From a checkpoint of a small transformer trained on Wikipedia.
Size: 20 layers, width 96, 2 heads of 64, vocabulary 1045, 2.6M parameters.
Training: a variant of Adam for these matrices, 121M tokens.
Each number is 128 + 24 x the weight over its row's rms, rounded and kept within 0 to 255. Layers, rows and columns count from 0. The size above them is the row's rms in percent of the matrix's.

# layer 5 attention query, 128x96, rms 0.0797, rows 0-63, columns 0-31
size [ 98  71  65  60  48  74  67  76  68  89  94  55  62  80  82 111  80  58  96  68  50  83  71  76  75  49  54 104  58  82  99  62  70  67 136  66  86  79  47  61  53  60  54  55  63  77  81  53  58  65  58  56  53  65  59  64  70  76  75  79  66  91  57 106]
[[151 113 116 150 150 142 119 120 127 143 115 142 193  72 172 162 155  63 169 118 136 145 119 120 134 130 123 146  82 103 140 131]
 [193 118  99 150 119 113 192 122 106 114 152 126  89 127  94 155 148  88 108 123 113 144 137 113 120 125 153 143 105 174  89 143]
 [152 158 143 128 149 143 157 121 126 150 127 100 127  61 170 143 102 126 131 138 128  93 142 110 143 126 112 114 119 134 115 119]
 [188 129 142 148  95 106 123 128 129 129 136 136 148  77 124 184 124 107 128 109 121 123 149 137 124 120 142  88 110 175  87 123]
 [111 137 147 152 138 134 127 130 126 189 114 132 179  92 193 141 152 126 130 119  96 140 124 102 160 121 121 166 110 135 158 120]
 [140 125 107 213 148 114 132 118 115 156 122 113 148 202  87  90 168  92 126 133 148 149 104 145 121 119 133 152 106 150  95 133]
 [102 162 125 115 126 119  96 133 140 139  80 128 188 133 146 130 108 135 167 137 137 126 141 108 145 119 125 130 109  78 144 128]
 [142 145 133 188 156 138 144 123 143  94 126 137  91 200 135  98 192 134 128 137 147 131 164 139 133 134 121 169 106 127 135 130]
 [ 98 129 161 104 148 131  96 129 143  93 137 122 155 104 137 152  91 136 124 131 111 113 114 120 130 145 129 114 107 223  60 129]
 [117 124 131  93 104 134 109 127 162 141 131 154  79 247 118  68 128 149 133 130 108 125 151 136 146 120 134 131 168  85 154 119]
 [149 140 123  84  91 121 117 148 130 149 127 123 144 102 100 166  92 122 135 126  96 128 144 117 117 120 154 105 139 102  82 148]
 [187  95 158 128 145 149 117 144 119 127 147 175 154 142 144 142 124 138 122 113 111 145 121 120 126 113 101 130  78 160 134 108]
 [111 139 116 119 144 141  93 140 120  71 133 122 119  91 100 146  99 124 119 120 126 140 117 131 124 139 126 120 154 200  64 130]
 [169 136 128 102  93 121 140  95 142 127 108 126  79 248  88 116 113 134 125 149 109 137 118 130 136 136 148 135 133  42 152 134]
 [102 130 112 143 155 123 117 160 158  91 133 146 144 115  88 164 161 138 129 119 137 138 148 134 107 120 101 137 101 244  87 123]
 [119 118 124 118 119 140  83 140 149  86 131 124  86 194 107  94 124 175 121 128 136 137 135 135 130 126 116  94 163  95 109 150]
 [158 125 127 184 177 128 127 130 103 117 122 130 171  78 133 186 155 114 119 131 128 118 134 132 105 131 146 106 108 201  91 149]
 [157 145 112  73 117 135 122 145 164  83 121 136  97  85 103 159 139 148 150 113 154 137 164 112 146 141 107 122 108 125 147 135]
 [ 98 106 158 182 165 143 144  90 115 188  92 111 120 148 191 109 140  92 138 133 144 110 133 127 141 129 152 164 110  86 211 116]
 [ 94 131 113 144 173 141 135 120 135  90 144 136 142 168 103 102 125 150 138 122 103 102 106 129 103 100 121 141 142 168  88 127]
 [120 110  91 149 174 133 120 124 105 101 134 100 126 135 119  88 140 143 133  88 165 110 148 125  92 123 132 157  93 174 142 142]
 [149  85 134 169 114 115 156 139 101 139 158 119  84 116 142 147 180  97 123 112 141 132 114 128 113 135 145 117 140 141 107 103]
 [139 100 113 128 131 131  92 120 137 113 127  90 103 239 118  81 147 142 142 128 147 128 106 107 131 129 128 124 169  50 126 123]
 [172  98 127 140 145 133 133 107 124 124 107  99 130 161 151 137 147 104 119 139 132 120 114 118 139 122 153 154  63  69 201 139]
 [136  99 115  98 126 156 124 124  94 124 127 119 165  51 130 135 115 123 155 108 144 137  73 131 130 138 140 124 108  99 170 144]
 [196  97 140 146 193 139 132 148 139 154 130 107 136 123 141 158 153 136 118 120 136 150 131 121 115 121 117  86 111 149 158 119]
 [107 116  90  73 114  99  67 145 148 109 120 110 164 174  74  97 159 144 120 116 118 128 108 133 138 123 115 121 106 163  82 111]
 [167 123 142 110 148 133 103 126  98 110 143 141 191  92 114 160 150 145 121 114 130  91 126 126 100 127 136 106 101 170  48 137]
 [ 86  87 132  65 133 136  70 118 153 123 101 116 133 138 110  94  77 152 132 115 113 113 110 100 152 136 137  89 161 113 164 115]
 [111 144 142 154 112 125 172 136 107 176 130 133 120 130 172  98 145 105 127 140 131 142 125 143 137 143 113 165 159  75 153 136]
 [148 150 132  85 121 123 122 136 107 165 126 118 137 153 111 133  78 152 138 110 113 128  87 115 124 123 116  88 149  99 143 133]
 [102 143 138  41  94 149  96 130 158 104 140 148 106 167 114  62 113 152 145 135 128 135 131 141 134 131 119 124 138 118 128 113]
 [154 124 141 164 132 120 178 126 116 111 155 135  70 117 118  97 168 124 110 136 140 122 122 122 122 147 144 149 127 143 118 114]
 [ 51 138 108 101 120 109  81 135 165 124  98 124  99 205  92 104 108 159 132 131 103 133 128 123 136 114 147 125 148 110 151 115]
 [117  90 122 145 145 129 103 132 126 118 152 123 165 143 105 131 151 138 124 103 131 126 114 144 101 121 118 108 127 211  76 115]
 [ 96 112 136 120  84 128 120  87 123 117 116 114 134  80 139 145 104 112 121 130 132  98 131 139 135 151 150 129 145  73 149 132]
 [147  93 138 152 117 114 118 146 105 109 165 133 113 129 129 126 157 117 118 121 150 124 118 115 113 132 144 129 115 129  93 104]
 [158 188 116 144 113  94 123 136 161  73 117 149 111 203  91 131 162 136 124 152 114 143 145 118 128 146 120 153 121  95  77 129]
 [ 93 108 149  97 118 139 135 132 135 142 122 104 163  93 169 164 123 116 166 137 121 133 111 121 140 120 168 134 104  36 172 128]
 [171 176 150  85 109 130  90 152 177  84 131 203 119 199  85 130 128 130 145 133 111 119 157 128 126 117 116 130 120 113 100 117]
 [106 132 113 120 119 134 119 135 149 141 162 143  93 157  84  89 125 115  86 128 150 146 158 122 118 130  85 128  49 153 186 135]
 [ 60 126 118 100  99 109 125 108 106 151 146 100 109 139 129 104 108 147 118 139  96 106 115 126 129 135 141  97 156  68 128 119]
 [139 105 133 161 126 108 193 133 100 109 176 117  84 110 110 102 149 113 103 111 110 134 121 134 104 133 139 139 142 157  94 118]
 [147 128 129 126 107 119 122 111 145 138 122 116 104 198 116 109 101 132 130 112 142 121 128 124 134 120 139  96 177 122 183 130]
 [ 89 101 132 116 162 142  90 139 169 125 120 120 129 168 129 130 129 166 124 115 112 136 124 113 144 117 112 121 121 207 126 119]
 [ 72 157 128  93 131 118 113 152 147  75 140 135 126  93 115 168  99 149 115 135 124 138 154 123 129 151 100  85 121 186  70 128]
 [116 104 150  70 124 129  93 133 131  76 137 126 128  83 114 137  84 139 127 124 119 114 106 124 125 132 138  90 138 178  84 121]
 [ 96 135  89 105 102 108  97 131 119  88 127 123 150 107 105 152 145 132 150 107 129 125 125 122 129 155 129 119 102 121 102 124]
 [143 153 125 102  62 109 124 130 112  89 172 147 135 125 110  64 140 122 126 138 111 149 117 151 123 117 120 150 141  42  86 112]
 [162 153 148 144 108 110 179  91 116 171 121 141  93 161 146 133 114 101 106 168 107 114 148 134 131 145 143 117 137  77 126 132]
 [163 121  84 139 126 130 133 147 186 136 101 131  81 153  93 141 149 122 123 119 164 155 176 127 137 139 112 143 119 161 151 132]
 [130 119 161  77 142 137 142 138  97 120 163 125 112  35 142 137  90 122 112 117 128 152 136 119 127 125 127  78 114 129 174 138]
 [125 185 118  79 110 111  75 141 150  97 133 133 122 142 142 124 129 146 137 139 120 140 137 128 133 130 116 107 144  45  68 111]
 [103 118 163  86  96 144 166 109 135 154 136 112 135  11 176 124 106 119 137 125 160 123 138 132 141 127 136 120 131 101 186 127]
 [149 157 140 142 122 105 126 126 135  76 124 140 137 142 141 158 110 153 103 146  91 133 104 107 134 160 109  90 131  61  74 132]
 [167 157 106 120 118 144 129 137 128 160 126 123 107 251 126 101 115 133 125 139 127 135 122 126 126 125 132 146 134  36 171 135]
 [108 139 133 151 121 114 164 126 123 144 134 121 157  66 105 207 106 114 135 144 139 115 136 139 122 132 135 139  91 187  89 122]
 [115 126 141 131 136 114 144 120 165  92 111 102  64 141 147 115 120 159 147 140 117 160 156 112 161 150 129 141  86  90 138 112]
 [ 84 166 121  80 105 120 121 157 125 121 119 135 125  51 113  93 118 136 129 141 133 141 149 137 130 166 122 126 163  60 125 117]
 [132 126 104 115 118 150 123 149 162 106 126 140 130 154 112 102 167  92 145 130 159 127 155 149 116 105 135 149 172 147 121 128]
 [133 140 144  63  96 134 147 138 128 154 142 151  89 128 122  78  84 125 140 148 134 143 142 139 142 126 128 101 155  53 166 115]
 [ 83 140 124 131 144 130 141 154 148 124 136 151 159  54 110 141 151 125 142 128 123 147 142 127 132 118 105 166 106 189 100 116]
 [137 103 136 175 128 108 183 124  91 104 167 109  75 102 130 119 163 112 102 100 135 141  97 108 116 140 136 153 137 155 100 117]
 [132  92 126 121 109 133  96 113 135 142 125 103 115 188 105 106 117 126 148 105 128 129 101 105 130  98 142 128 121 106 184 128]]
# layer 5 attention key, 128x96, rms 0.0832, rows 0-63, columns 0-31
size [ 99  87  70  58  68  71 113  77  63  83  97  68  63  79  79 108  77  63 103  86  59 124  67  77  88  58  59 104  58  86 104  64 110  67 134  67 115  81  55  58  59  72  95  59  69  78  81  61  63  74  58  59  58  65  64  55  71  80  77  96  73  99  91 120]
[[157  89 148 145 135 119 126 131 112 136 129 126 170 119 176 167 178  71 128 113 129 114 133 130 127 151 130 119 129 101 111 148]
 [ 85 150  51 111 114 106 107 146 128 132 129 127 144  90 126 105 128 131 162 113 167 158  88 128 107 108 103 113 144 134 133 158]
 [128 141 166 133 159 147 111  91 148 179 126 113 132 110 144 117  94 107 141 112 127 106 110 137 130 125 137  61 106 137 166 141]
 [141 124 100 110 112 118 132 131 148 144 176 120 125 113 121 179 100 128  97 120 117  99 108 150  71 111 113  78 167 115  44 139]
 [173 135 137  90 144 130 133 140 134 149 114 139 145  42 142 188 113 131 140 137 134 142  47 107 132 125 101 122 143 159 165 140]
 [156 129 113 170 124 101 114 138 130 151 159 139 124 191 112  99 166  95 113 107 110 120 150 138  92 126 154 166 132 125 107 127]
 [185 133 186 113 119 145 187 105 122 135 134 105 109 118 143 130 132 118  97 141 100 130 145 113 132 147 161 123 127 130 119 100]
 [121 151 101 121 142 131 158 107 140 112 163 116 125 141 144  27 132 108 152 129 145 141 160 121 164 131 136 168 132 144 127 116]
 [152 157 164  95 148 139 144 126 108 128 105 139 122  64 162 134 118 135 147 141 142 105  87 131 138 148 124 108 153 115 129 149]
 [ 87 112 121 106  91 135 110 122 139 117 129 107  91 200 132  82 108 124 137 145 145 112 195 111 155 115 148 151 133 106 176 129]
 [126 115 149  98 100 120 106 120  94 123 117  99 112 145 129 176 123 146 116 150 115 123 135 135 112 119 116  77 143  64  94 145]
 [157 121 115  89 133 140 137 125 142 122 133 167 147  19 139 175 100 127 136 115 120  94  66 107 120 143 127 130 137 198 121 136]
 [147 133 109 111 133 122 120  98  95 135 158 137 120 163 123  92 134 138 138 119 132 137 176 133 119 133 125 100 131 175  83 117]
 [134 129 116 162 113 130 131 120 102 156  99  90 104 179 138  89 152 141 117 150 125 131 104 131 154 121 156 165  85  14 146 135]
 [103 136  90  74 139 127 137 125 132 102 163 142 142 141 124 149 142 127 153 119 137 127 103 123 111 139 127 142 145 209  69 109]
 [139 117 113 176 100 145 116 121 113 102 113 132  84 159 134 107 122 159 133 138 143  90 170 111 145 123 126 122 132 103 112 131]
 [169 137 137 156 144 125 126 127 101 137 113 152 173 120 129 119 178 105 116 116 122 129  86 143  93 161 120 106 134 117  84 140]
 [161 135  92 111 133 158 146 110 117 102 122 120 108 105 173 131 154 149 155 131 130 117 121 135 157 138 134 102  98 138 124 119]
 [ 97 116 141 161 149 127 127 131 168 160 125 115 146 118 159  74 133  73 127 128 128 141  92 124 153 141 142 152 124  98 240 139]
 [ 58 130 102 114 128 110  98 157 125 108 100 144 130 110 138 112 102 137 159 134 158 130  65 118 117 108 106 160 130 156 124 139]
 [107 109 125 159 151 120 110 128 133 120 173 176 137 179 111  82 132 132 131 126 121 133 154 129 134 138 132 148 160 191 162  92]
 [ 76 131  66 136 132 122  67 147 140 127 135 127 167 130 115 127 121 126 176 118 157 118 100 142 130 105  90 131 120 123 141 173]
 [147 131 129 162 114 129 123 102 110 124 115 132 114 165 150  87 104 138 154 116 118 124 187 132 190 120 150 148 115 127 210 117]
 [151 112 140 173 153 136 138 126 118 142 105 156 135 123 191  83 144 107 137 133 129 135 126 126 163 133 141 127  93  33 159 138]
 [161 105 143 207 141 115 133 133 114 139 105 131 128 151 121 164 167 116 113 124 121 110 141 146 144 141 127 102 105 113 133 135]
 [165 135  87  93 148 128 118 142 142 110 156 158 166  49 149 152 128 109 142 108 102 131  59 117 133 144 154 125 110 160 138 123]
 [102 115 111  76 133 137 118 130 145  97 163 122 101 204  96 167 132 128 149 119 127 101 175 138 103 135 136 158 148 153  71 100]
 [158 126 152 132 174 130 129 145 108 121 123 165 154 110 123 129 147 127 128 129 116 106 101 155 117 140 122 113 135 150  50 119]
 [ 99 111 141 128 136 143 104 131 124 126 113 122 103 113 124 169 111 137 155 131 131 107 148 128 144 122 122 139 150 100 229 140]
 [118 160 152 111 109 128 148 147 144 126 145 106 151 113  92 130 122 124 119 119 143 156 138 106 130 106 118 165 119 140 154 126]
 [129 143 168 117 134 120 105 118 122 170 138  94 122 160 122 184  87 127 132 135  99 103  88 128 129 118 156  93  80 119 170 130]
 [116 117 136  47 139 127 116 106 125 116 117  98  88 163 116  86 111 133 154 131 131  93 182 119 157 139 128 151 132  87 127 130]
 [100 145  73 139 144 112  77 151 143 121 131 133 156 137 116 119 129 128 175 122 153 121 111 139 146 111 104 152 118 134 145 160]
 [ 47 133  99 109 107  96 101 116 169 130 128 111 102 197 127 141 120 137 131 149 138 151 130 131 119 122 122 141 150  64 140 129]
 [ 87  98  93 141 141 136 120 153 118 108 148 158 168 137 101 128 140 126 152 116 126 130  99 149  90 128 111 160 129 193  75 120]
 [142  72 134 178 132 133 138 124 118 119 121 121  99 128 148  70 114 155 103 154 131 112 179 122 130 118 113 116 160 106 151 140]
 [ 94 135  84 133 136 113  70 151 135 136 133 138 159 143 106 127 129 122 183 113 142 109  99 142 139 111 104 122 128 121 131 169]
 [154 173 111  94 102 113 138 114 100 111 120  98 110 141 140 121 131 149 136 140 131 141 146 104 148 133 149 166 115  36  72 129]
 [ 90 133 144 121 133 128 132 161 141 116  80 109 171 101 155 162 155 135 133 146 128 118  53 131 140 111 104 170 154 104 175 144]
 [115 136 121  58  88 126 120 100 104 127  96 119 119 110 167 175 129 137 135 137 140 112 131 135 145 129 147 169 112  71  80 136]
 [137 120 108  60 129 138 156 111 114 136 125 144 114  93 107 130 155 138 121 121 158 115 167  99 155 131 107 177  91 168 108 106]
 [113 116 154 173 143 128 112 123 143 150 112 130 106 210 112 128  96 150 120 141 122 124 201 128 149 112 150 139  99  72 138 126]
 [ 66 143  72 138 133  96  78 148 142 129 125 119 157 124  98 133 119 139 172 121 156 118  86 134 120 115  98 150 132 144 149 156]
 [139 106 103 132 106 108 142 126 117 144 135 130 122  80 175 118  73 156 110 149  96 125 118 120 150 117 137 129  96 131 142 136]
 [ 94 121  94  91 135 147 127 134 136 130 141 152 125  72 127 147  82 124 157 127 147 130 119 124 127 124 115 156 149 215 185 114]
 [141 160 110  81 127 132 137 128 116 105  98 128 133  82 111 173 135 178 124 134 142 121 102 123 119 136 122 119 141 177  73 121]
 [137 113 139 115 138 145 114 115 106 104 105 142 107  81 123 137 124 154 135 134 123  86 114 139 115 151 118  62 162 154  77 133]
 [105 143  93 113 140 134 162 136 139 109 149 140 128 188  91 175 139 160 172 122 123 121 130 127  99 128 124 160 118 195 107 102]
 [125 128 153 149 117 121 124 108 132 115 116 131 107 186  78 123 120 159 119 118 130  97 219 123 112 120 130 154 144 126  90 115]
 [150 117 148 153 118 106 140 125 118 142 105 104 122 117 152  88 130 112 101 136 124 135 126 134 145 142 163 114 121  11 100 152]
 [123 150  71  88  86 148 157 134 138 102 156 122 122 136 143  79 162 125 141  96 142 185 186 111 124 114 115 161  92 166 141 119]
 [121 125 137 112 131 118 144 113 137 143 136 145 136  81 123 148 128 141 123 107 130 121  52 139 124 152 119  93  88 169 110 129]
 [126 133 145  80 122 138 127 100 114 132  93 108  82 140 147 129 151 139 138 135 135 144 122 147 141 129 146  65 131  49 140 135]
 [ 82 141 161 120 148 139 140 147 147 109 123 119 143  63 104 133 139 117 106 117 137 106  86 138 109 119  91 100 143 170 143 132]
 [202 156 124 148 118 145 146 106 112 142  88 130 126  96 130 148 108 153 117 135 137 140 109 114 141 139 132 138  83  91  94 132]
 [166 103 102 132 118 137  99 115 140 208 123 137 106 154 152 127 130 134 134 150 130 126 164 133 161 116 142 178  92  53 165 120]
 [ 88 130 120 124 140 118 132 155 139 131 122 131 158  91  94 161 142 130 104 146 114 138  88 144  95 125 125 126 130 147  65 129]
 [126 169  93 142 137 124 151 104 168 125 113  92  94 122 152  89 121 143 167 141 142 168 117 100 177 133 107 133 119  67 186 136]
 [126 136 128  90 137 115 140 137 131  90 122 108 127 169  88 130 187 162 131 135 121 138 132 115 154 140 112 164 136  43  65 113]
 [106  83 109 118  86 121 116 146  95  78 137 142 124 135 146  86 154 115 124 123 143 124 181 129 123 121 112 131 188 109  41 125]
 [100 122 166 119 110 115 121 134 132 120  91  91 117 149 124 135 160 123 131 137 132 103 143 122 143 132 133 114 117  16 102 146]
 [ 98 136 106  68 140 121 122 139 155 105 134 137 157  98 112 177 130 129 140 130 143 149  65 131 103 120  98 156 152 211 117 123]
 [ 82 152  59 136 141 101  93 148 135 130 126 132 162 121  92 132 129 139 178 100 155 131  92 131 121 120  89 163 126 155 160 146]
 [109  95 133 155 113 123 103 107 120 161 127 131 108 185 132 145 102 116 125 117 115 113 156 131 125 118 136 105  94 103 194 135]]
# layer 5 attention value, 128x96, rms 0.108, rows 0-35, columns 0-31
size [135 163 144 142 155 120 124 126 142 147  99 107 115 139 119 141 142 134 138 100 125 112 160 109 137 135 115 142 160 127 105 145 183 114 141 108]
[[151 116 155 115 198 103 118 166 112 144 142 108 122 134 123 127 117  96 112 121  94 135 122 143  92  96  89 143  89 116 139 143]
 [116 136 143 122 163 121 110 148 167 134 122  92 128 130 169  97 132 148 126  99 136  84 115 169 113 140 121  89 132 149 147 102]
 [127 161 106 154 107 109 133 127 143 131 145 153 127 135 116 123 135 142 121 207 174 129 129  79 110 160 136 161 122 117 136 137]
 [108 129 135 114 119 124 121 151 138 129 129  84 125 125 154 113 136 139 142  55 133 141 126 115 107 143 139  84 139 117  93  91]
 [116  93 139 113 145 188 134  84 141 121 149 129 128 117 128 121  99 143 112 135 179 114 122 139  89 141 129  99 150 126 135 133]
 [137  97  99 118 147 108 135  65 109  63 138 149 130 143 100 126 122 115 139 161 103 166 174 179  98 117 128 131 153 123 111 124]
 [120 131 109 143 150 139 121 120 134 137 185 104 143 124 120 108 129 164 122 161 132 109 129 134  77 125  91 106 159 129 148 112]
 [115 109  97 135 101  94 130 127 144 118 125 132 135 124 155 117 139 165 146 139 112 132  93 152 147 125 137 151 133 125 147  86]
 [138 106 127 145 129 152 143 166 100 161 141 115 121 112  86 130 113 130 123 131 144 127 118  88 168 121 115 131 103 131 135 186]
 [128 148 113 143 130 128 136 114 106 133 148 133 126 133 101 143 118 114 113 191 119 153 146 103 120  90 100 166 126 104 121 157]
 [139  95 121 117 163 155 117 124 151 115 151 137 136 142 103 140 116 122 115 138  57 121 125 189 112  79 103 112 136 137 148 136]
 [119 158 140 137 144 119 119 118 161  94  87 154 145 122 158 127 140 114 113 138 139  93 106 160 155 152 153 144 103 140 132 103]
 [148  96 138 128  91  98 134 159 123 125 105 112 120 129 154 140 147 135 171  88 103 156 110 149 156 139 136 111 110 116 126 117]
 [118  96 123 118  76 160 143 131 146 141  90 169 130 122 124 149 142 140 140  89 117 125 108 122 190 129 170 142 147 139 146 105]
 [136  96 142 116 172 129 122 165 142 134 136  99 124 123 131 126 117 131 124 114  92 134 109 168  98 101 106 106 127 124 153 111]
 [121 115 152 114 102 164 118 177 146 147 118  91 128 125 169 130 123 147 138  51 105 109  96 135 135 131 144  83 156 130 128 107]
 [136 133 164 148 153 158 127 137 131 157 116 130 119 126 118 145  99 111  68 124 165  85  91 103 124 134 155 123  99 130 150 161]
 [132 162 133 142 173 122 118 207 150 166 145  68 122 127 129 115 141 124 128 131 169  91 132  85  81 156 100 119 110 131 137 134]
 [125 156 132 149 129 120 122 203 168 182 115 131 128 128 120 131 143 127 100 121 129  84  89  77 169 110 130 133 111 132 156 132]
 [140  85 126 124 141 159 131 154 116 121 127 140 127 133  89 156 114  95 127 104  56 152 145 140 147  65 110 128 129 135 129 141]
 [102 141  89 141  74 102 136  94 127  90 119 137 136 129 134 108 152 162 170 158 155 147 154 132 150 164 155 125 166 124 110 104]
 [127  87 133 112  73 119 146 136 111 107  64 141 122 118 136 155 149 131 178  68 118 158 127 131 196 143 177 129 138 131 100 111]
 [134 141  98 140  87 106 128 126 127 108 120 148 141 128 126 140 142 124 149 144  79 162 148 118 163 113 129 166 131 120 110 119]
 [126 158 119 165  96 135 135 111 118 112 123 125 119 126 149 115 126 169 127 136 202  97 113 108 111 194 163 126 132 134 128 119]
 [128 148 142 128  88 135 117 112  93 158 138  85 138 125 168 114 133 148 145 101 110  96 139 132 151  98  92 144 124 119 129 150]
 [137 116 152 126 153 110 139 105  97 132  90 162 117 126 112 156 130  80 116 147 152 154 127 114 140 123 129 132  94 126 122 162]
 [ 95 170 103 138 112 100 125 126 150 114 142 123 134 120 146  87 136 169 137 160 178 111 145 122 117 177 117 148 148 129 114 113]
 [122 141 119 128 126 142 136 190 120 163 147 116 116 130 100 128 128 118 127 135 142 142 157  55 112 143  95 151 131 117 117 147]
 [124 107 138 132 106 131 126 107  98 138 121  85 129 121 153 126 143 155 148  78 155 104 112 152 163 110 129  68 126 141 128 140]
 [111 169 109 140 113 109 113  94 112 131 156  82 141 135 156 105 137 159 138 130 120 127 135 127 138 106 101 127 149 116 100 129]
 [134  93 124 122 123 167 133 139 104 143 132 138 142 120  86 167 129  96 140  98  73 139 159 112 175  65 110 132 131 135 115 166]
 [138 127 140 120 148 134 120 133 110 138 161  76 123 132 143 110 104 123 130 116 108 132 143 150  75 110  86 122 122 101 123 153]
 [125 125 149 135 144 135 131 160 165 144 116 126 117 131 137 127 125 138 103 104 163  91  82 114 127 155 167  89 125 139 157 111]
 [132 144 131 140 159 143 115 106 132 145 176  85 141 142 150 120 127 147 115 136 109  96 125 145  84  84  76 110 129 114 122 157]
 [106 173 109 137 111 100 119 109 139 124 155 101 133 130 152 107 152 147 143 164 170 111 161  96 102 139  97 135 140 118 102 126]
 [134 142 141 119 141 200 111  86 143 133 167 112 143 124 155 118  98 141 102 106 112  59 117 189  82 122  93 135 146 142 153 125]]
# layer 5 attention output (transposed), 128x96, rms 0.0981, rows 0-35, columns 0-31
size [139 156 141 130 139 119 122 138 149 134 108 110 119 135 125 135 129 136 130 107 130 115 149 118 136 136 124 134 155 131 108 139 153 118 136 117]
[[113 149  86 157  66 135 129 134 137 114 140 114  65 130 117 125 144 171 112 142 125 133 133 116 138 155 139 133 163 116 130 129]
 [128 132  88 160  81 150  95 128 104 101 143 120 129 148 117 137 155  67 140 154 122 176 143 108 138 136 139 195 149 102  84 127]
 [132  56 161  91 158 150 115  90 116 113 114 142 170 116 122 124 113 126 147  40 124 120 140 157 114  94 144  71 112 163 166 125]
 [121 117 129 151 155 121 153  92 142 189 135 142 101 142 140 131 146  83 114 171 143 112 102 143 132 142 128 203 131 114 155 136]
 [135 180 120  96  93  71 129 198 131 102 125 146 144 138 119 141 125 135 144 106  87 148 114 118 138 102 152 136 120 114 105 140]
 [133 171 144  99 133 137 157 184 127 221 140 110 148 115 145 127 113 136 116  94 147  94 108 112 133 119 115 130 129 140 136 117]
 [141 139 154  84 107 148 144 103 108 146 102 146 134 127 149 113 117  52 158 115 108 136 131 134 141 119 164 139 114 118 155 116]
 [129 150 172  95 162 159 111 123  99 165 127 126 180 127 127 125 133  29 135 121 132 119 135 132 109 132 117 158  91 124 152 130]
 [123 164 126  88 109 110 149 110 159  64  99 156 116 133 150 130 140 172 130 152  89 132 126 132 109 133 147 111 134 119 127 137]
 [129 106 165  88 123 132 137 119 139 139 110 145 116 106 120 124 108 167 141  86 128 108 134 142 148 132 145  66 108 138 186 123]
 [146 196 138 141  83 120 144 126  88 170 120 112  96 131 137 122 115 108 133 144 119 102 143 120 151 148 136 137 108  95 119 107]
 [127 104  96 164 128 148  83 143 100 108 156 105 171 123 106 144 134 140 130 120 151 148 139 120 113 121 111  93 140 150  73 131]
 [122 149 141 153 177 123 124 124 117 167 142 121 123 131 140 118 140  85 103 150 127  99 141 127 109 142 112 183 129 134 140 123]
 [146 178 158 124 159 105 121 111 104  90 120 121 150 131 128 116 113 106 120 179 118 126 131 125 112 121 103 123  92 115  95 118]
 [137 205 132 129  89 121 120 109  90 149 133 122  97 151 118 120 135  89 122 159 109 112 143 118 145 164 151 190 111  90 120 120]
 [128 154 119 160 145  95 135  80 124 147 116 134  98 149 119 131 142  71 121 194 110 130 134 124 135 149 116 198  85  92 131 138]
 [143 128  84 133 102  84  97 144 128  46 132 129 129 139  87 132 146 196 136 119 100 160 157 122 131 143 137 105 135 105  87 157]
 [121  73 123 151  96 146 132  47 127  94 120 156  70 146 126 122 143 137 138 127 120 146 140 159 134 126 168 136 153 127 132 109]
 [142  99 121 150 105 148  92  54  97  46 124 126 109 134 122 135 142 131 143 157 119 149 146 149 114 153 132 119 124 117 108 126]
 [132 205 130 140 105 111 173 104 128 173 118 116  72 130 145 113 113 158 112 176 130  89 113 128 144 166 116 132 114 103 122 115]
 [132  98 181  93 193 161 138 120 126 183 124 139 190 120 151 121 117  66 133  92 143 104 121 138 114  97 117 135 111 161 149 119]
 [125 167 142 145 194 118 141 124 145 165 142 129 149 136 137 121 136 125  91 175 138  94 111 123 102 133  91 157 114 136 110 135]
 [118 102 173 137 189 161 148  90 123 195 120 120 137 105 147 119 101 100 116 126 161  90 115 141 125 136  99  87  98 156 174 116]
 [128  67 126  98 177 129 116 114 141 122 122 146 182 142 121 123 131 100 143  85 124 159 146 132 113 103 148 114 119 148 128 151]
 [109  85 115 148 157 137 134 136 166  98  97 137 120 114 138 127 134  80 142 153 140 180 139 115 163 138 126 106 135 126 167 128]
 [129 120 105 136 106 110  99 184 146  70 160 117 115 118 112 122 131 238 116 109 134 121 131 125 118 117 128 100 180 140  97 131]
 [111  64 140  93 147 182 114 106 133 122 114 144 182 124 139 137 129  67 153  96 142 161 120 138 116  87 141 119 123 155 158 126]
 [121 103 153 109 126 125 163  44 147 121 101 152  88 136 141 119 110 162 128 138 127 111 112 163 125 120 158 107 117 138 180 111]
 [131 158 107 116 132 128 123 164 156  89 124 145 124 132 145 112 155  89 142 171 112 166 143 109 136 142 138 175 160 105 107 133]
 [116  74 142 107 137 166 147 136 163 161 108 143 126 106 145 136 141  66 152 127 152 153 126 130 150 133 127 123 128 133 196 130]
 [131 180 129 142 111 112 171 121 145 127 114 132  65 119 148 117 117 177 118 186 134 106 102 132 144 152 117 111 136 113 111 120]
 [ 96 122 111 139 113 111 158 135 158 157 107 132  78 130 126 127 133 120 129 127 125 144 139 113 169 150 152 146 130 116 193 124]
 [156 147 108 130 102 105  84 103  92  68 140 129 143 157 100 120 149 123 134 140  91 147 159 134 110 125 141 167 130  97  70 140]
 [127 105 119 125  79 126 138 139 123 136 114 141  83 116 127 120 132  86 158 118 123 151 156 132 163 140 164 115 136 108 170 118]
 [117  33 152 110 135 176 137 107 154 146 115 154 128 115 137 121 122  99 159  81 145 148 120 157 148  97 148 103 142 154 190 119]
 [122 131  85 149  95  91 140 164 113 109 103 125 100 144 108 139 114  99 153 142 113 187 154  94 175 135 152  99 105  98 115 132]]